python train.py --n_layer=10 --head_dim=32 --rope_base=10000.0 --beta2=0.98 --decay_fraction=0.942 --decay_shape="cos" --doc_mask=true --steps=4001
Each number is 128 + 24 x the weight over its row's rms, rounded and kept within 0 to 255. Layers, rows and columns count from 0. Numbers have three digits each. The size before them is the row's rms in percent of the matrix's.

# layer 7 MLP up, 384x96, rms 0.293, rows 372-383, columns 0-95
094:141141120119115121123119088049122129125113171155158140175115112104175147146115110143148138101146122126147132106113132126148147119151105115091133146160131177128099090107152118184157130164150152095130138086147131160086134142116097136160098128142186115121117134132154152145119151143121139109
090:119121100119154133122131139128129153147096150131149140134140156119124097114147030097156152094151109121184150178098137144107125125140175139141141138134106167114111120164118140088171167181141123128119116133120100110118140130125147107165106127151139158124163113156111137138146130165135150143
106:091116119077097096109106116122162153063174099138121148146114127118099123114133128094122098096099143119113159111133152142107089105104114142121143143079134088110165143119156139132146147154137157119151124121127142133094118134178136095111158102098130140145114112073177128112112106099135106128
110:144171103122154091126146160116147144116125146152142151158161185144103124140101108120134125074147161152170083138142194108106159099153096119146192127131105135132122123117142158110147134099121149110112114182114131134097121115148105091142109134125124153112165138143153138105148139124151142130
100:134130115129164107098128115129137133157143152148115167128142140133129159127111121150118137122112127164129110126127161129135161167156098124068112160162159098135112129131136135120083078116096075134110130064111118087115109120097137118143120123083129139093136079096113164160131152083155110114
106:117112103120143090162111073109141134129168140136141140144162134157141123147120122149098112123132177162125103079170115134121133155152101132128190120142110135124116130129150106061149117147118088122094061144140164130109154136141084143142105119125103134131099113170141158136120129140155145119
096:139084084165149136088131102083134122195099126152114105100107152123139155142109164109140137080114106124122136148133102118118121135141093085148122111147119138124123141106111097149103097102147130137130107092165124132108132113141118128104140114149193183118146113132090133156108164115129139167
099:139122119111138100155092131154138132140120139146143151133138102120099079122155123149125149139105151139161102102156108154148117150127137108104181159176148128113093181128162179131100109120149121124150082140156119141160173141131122181163136102099124125100172125155100144119109135140154161106
086:128125137114115092163112121168168123121164156157138118182118110113091102105110119138112119091093156141123131156157163094136150131086157160110122100128097106157126162123123133128153171150158136146155106106117089098165143127132121134150145103166104128098141086129145138099145117113123184100
101:124166138188102129124094076124156129152145111150106171136131133129105107079107083186111125110123155134071153112131120128117122146150129174098155139153148123119125148126150120131130147139144139133111154127124102179143123130085120129134117147142097159175106162093105120134140100141111125083
096:151117137181127094173130107101136137102093161163118094094120125126119127133137091139128124097117128115139160170108112152109128090114168106112139099127126118137111085126160114130138155145136180142163164120135143112110111167140097164112104140111112121097124095146147143127176162143071130162
088:128162097140151144099139124139120127144168142135156102152131106190159144146114139104151113094107174154155106098109087147132140162118104063102149087114138113149117133105122128146124115110112128171124107080133104111145137145146161120096121164161138168117117136125119126110125096160166169112
# layer 7 MLP down (transposed), 384x96, rms 0.231, rows 372-383, columns 0-95
106:175153115153147174105069149164096148131137127114127115114152123109092156120097107132161124096096122166138142100099156140135136120130086133108132118118134126108117092091102139105126137130105148147133063162142153073123075118140107140132153119135124140101138139159137159145103134145148165094
092:170125151182074109184124121158096121177119107121156124166137140143084169098097138144142085147142114155125134085101109157155113151118133139138104134123143110104107144140123153121111118116153108126126136133144151128145128110116132046150130126103178128137106101157116142146131132137097119146
108:113143113141091114126159148126102154128120129090115115144142143140142147131136139100109116169113111161119184096094123127188114143151185162134112125186112127141123125078085117104131100119121158098147126157135112123162121120092160140146094142121149171153107156124097130148123110123097114085
112:160139151177143118118134137094135147138153151102172116104130138137112119103078148148150164104130084107091128110132123122101131152096085114121113104153150136113147089110091123173127151102137099100138125085116141114129077130145137128172174110144151124087165092104142102156113143129116151121
097:116114156155156124126090109124126098113122128174165143118127102099138113148110097103139130167114143128118123160088085111131081138190128144155167114118111109190107105117167158138123103139129109090127117101133128151138147100157142124096105164132128118161134147130126134146103166112079090105
111:141110169102163130135108172115133124112136113124098168143144092148147133150126119138143127139141150141078160135115066167143133143112120105148099149116160176102086162143113148125125143131173154104128127122147136088104136104103120116165153121129130071134131157137133167131120166094182120121
094:117158118100135123145122147085105149128157109163091139127170109084142089096100132067111112151161125138110143104126119095132101131122134129165122083121106120130181158145124079142099152174161143098116129132135113165122108162137161121152150128102139119139085103167143131156127131111119102127
100:130129147125151092110125146129146130153130138192083131085115129119100126142146130175153085105134108141162152092139144123110143124103105117087068134109096139125099113170107099078162107133081130132100137129147130110092118126121120108124126096114135123100185117086145145152128102111130112148
095:162146125076119113153129147151134104154096153184148111153139121106119166109134125110112158156102149122122081143148152104122122149109076122084121126099102162114138146156129113133126120130101094153106108089138128142130076146116113157127144154099151161138179143127159110114155106076105111121
102:136160167146104157124112124123110142110113153151098101087161129102105122139113122115131139189121137146132142093132112129118123122125133107099163081106132080134129118133153102157140119124147120119088142123132094121136088157161146097126184157082147165137120155131111068182121111107108160138
098:097155153105131150140106133100142097174126085145114147092104137135097151113085075146129165117110146086126119137141098106089181158113118150163134109141135126142121116126143164106134112138118132128152092118188171129147124143096093109118113158144149123138093131122109117137083102127082139132
093:088120162118135166162115114117078100106096132136110110152109144134155150120129138103173162153176152129145122135093110158161106179124120130119138136070122164129146142082076126130084137138126135112072147144110111111170106139115111125119126137138095148089125157139120126129096133137149146143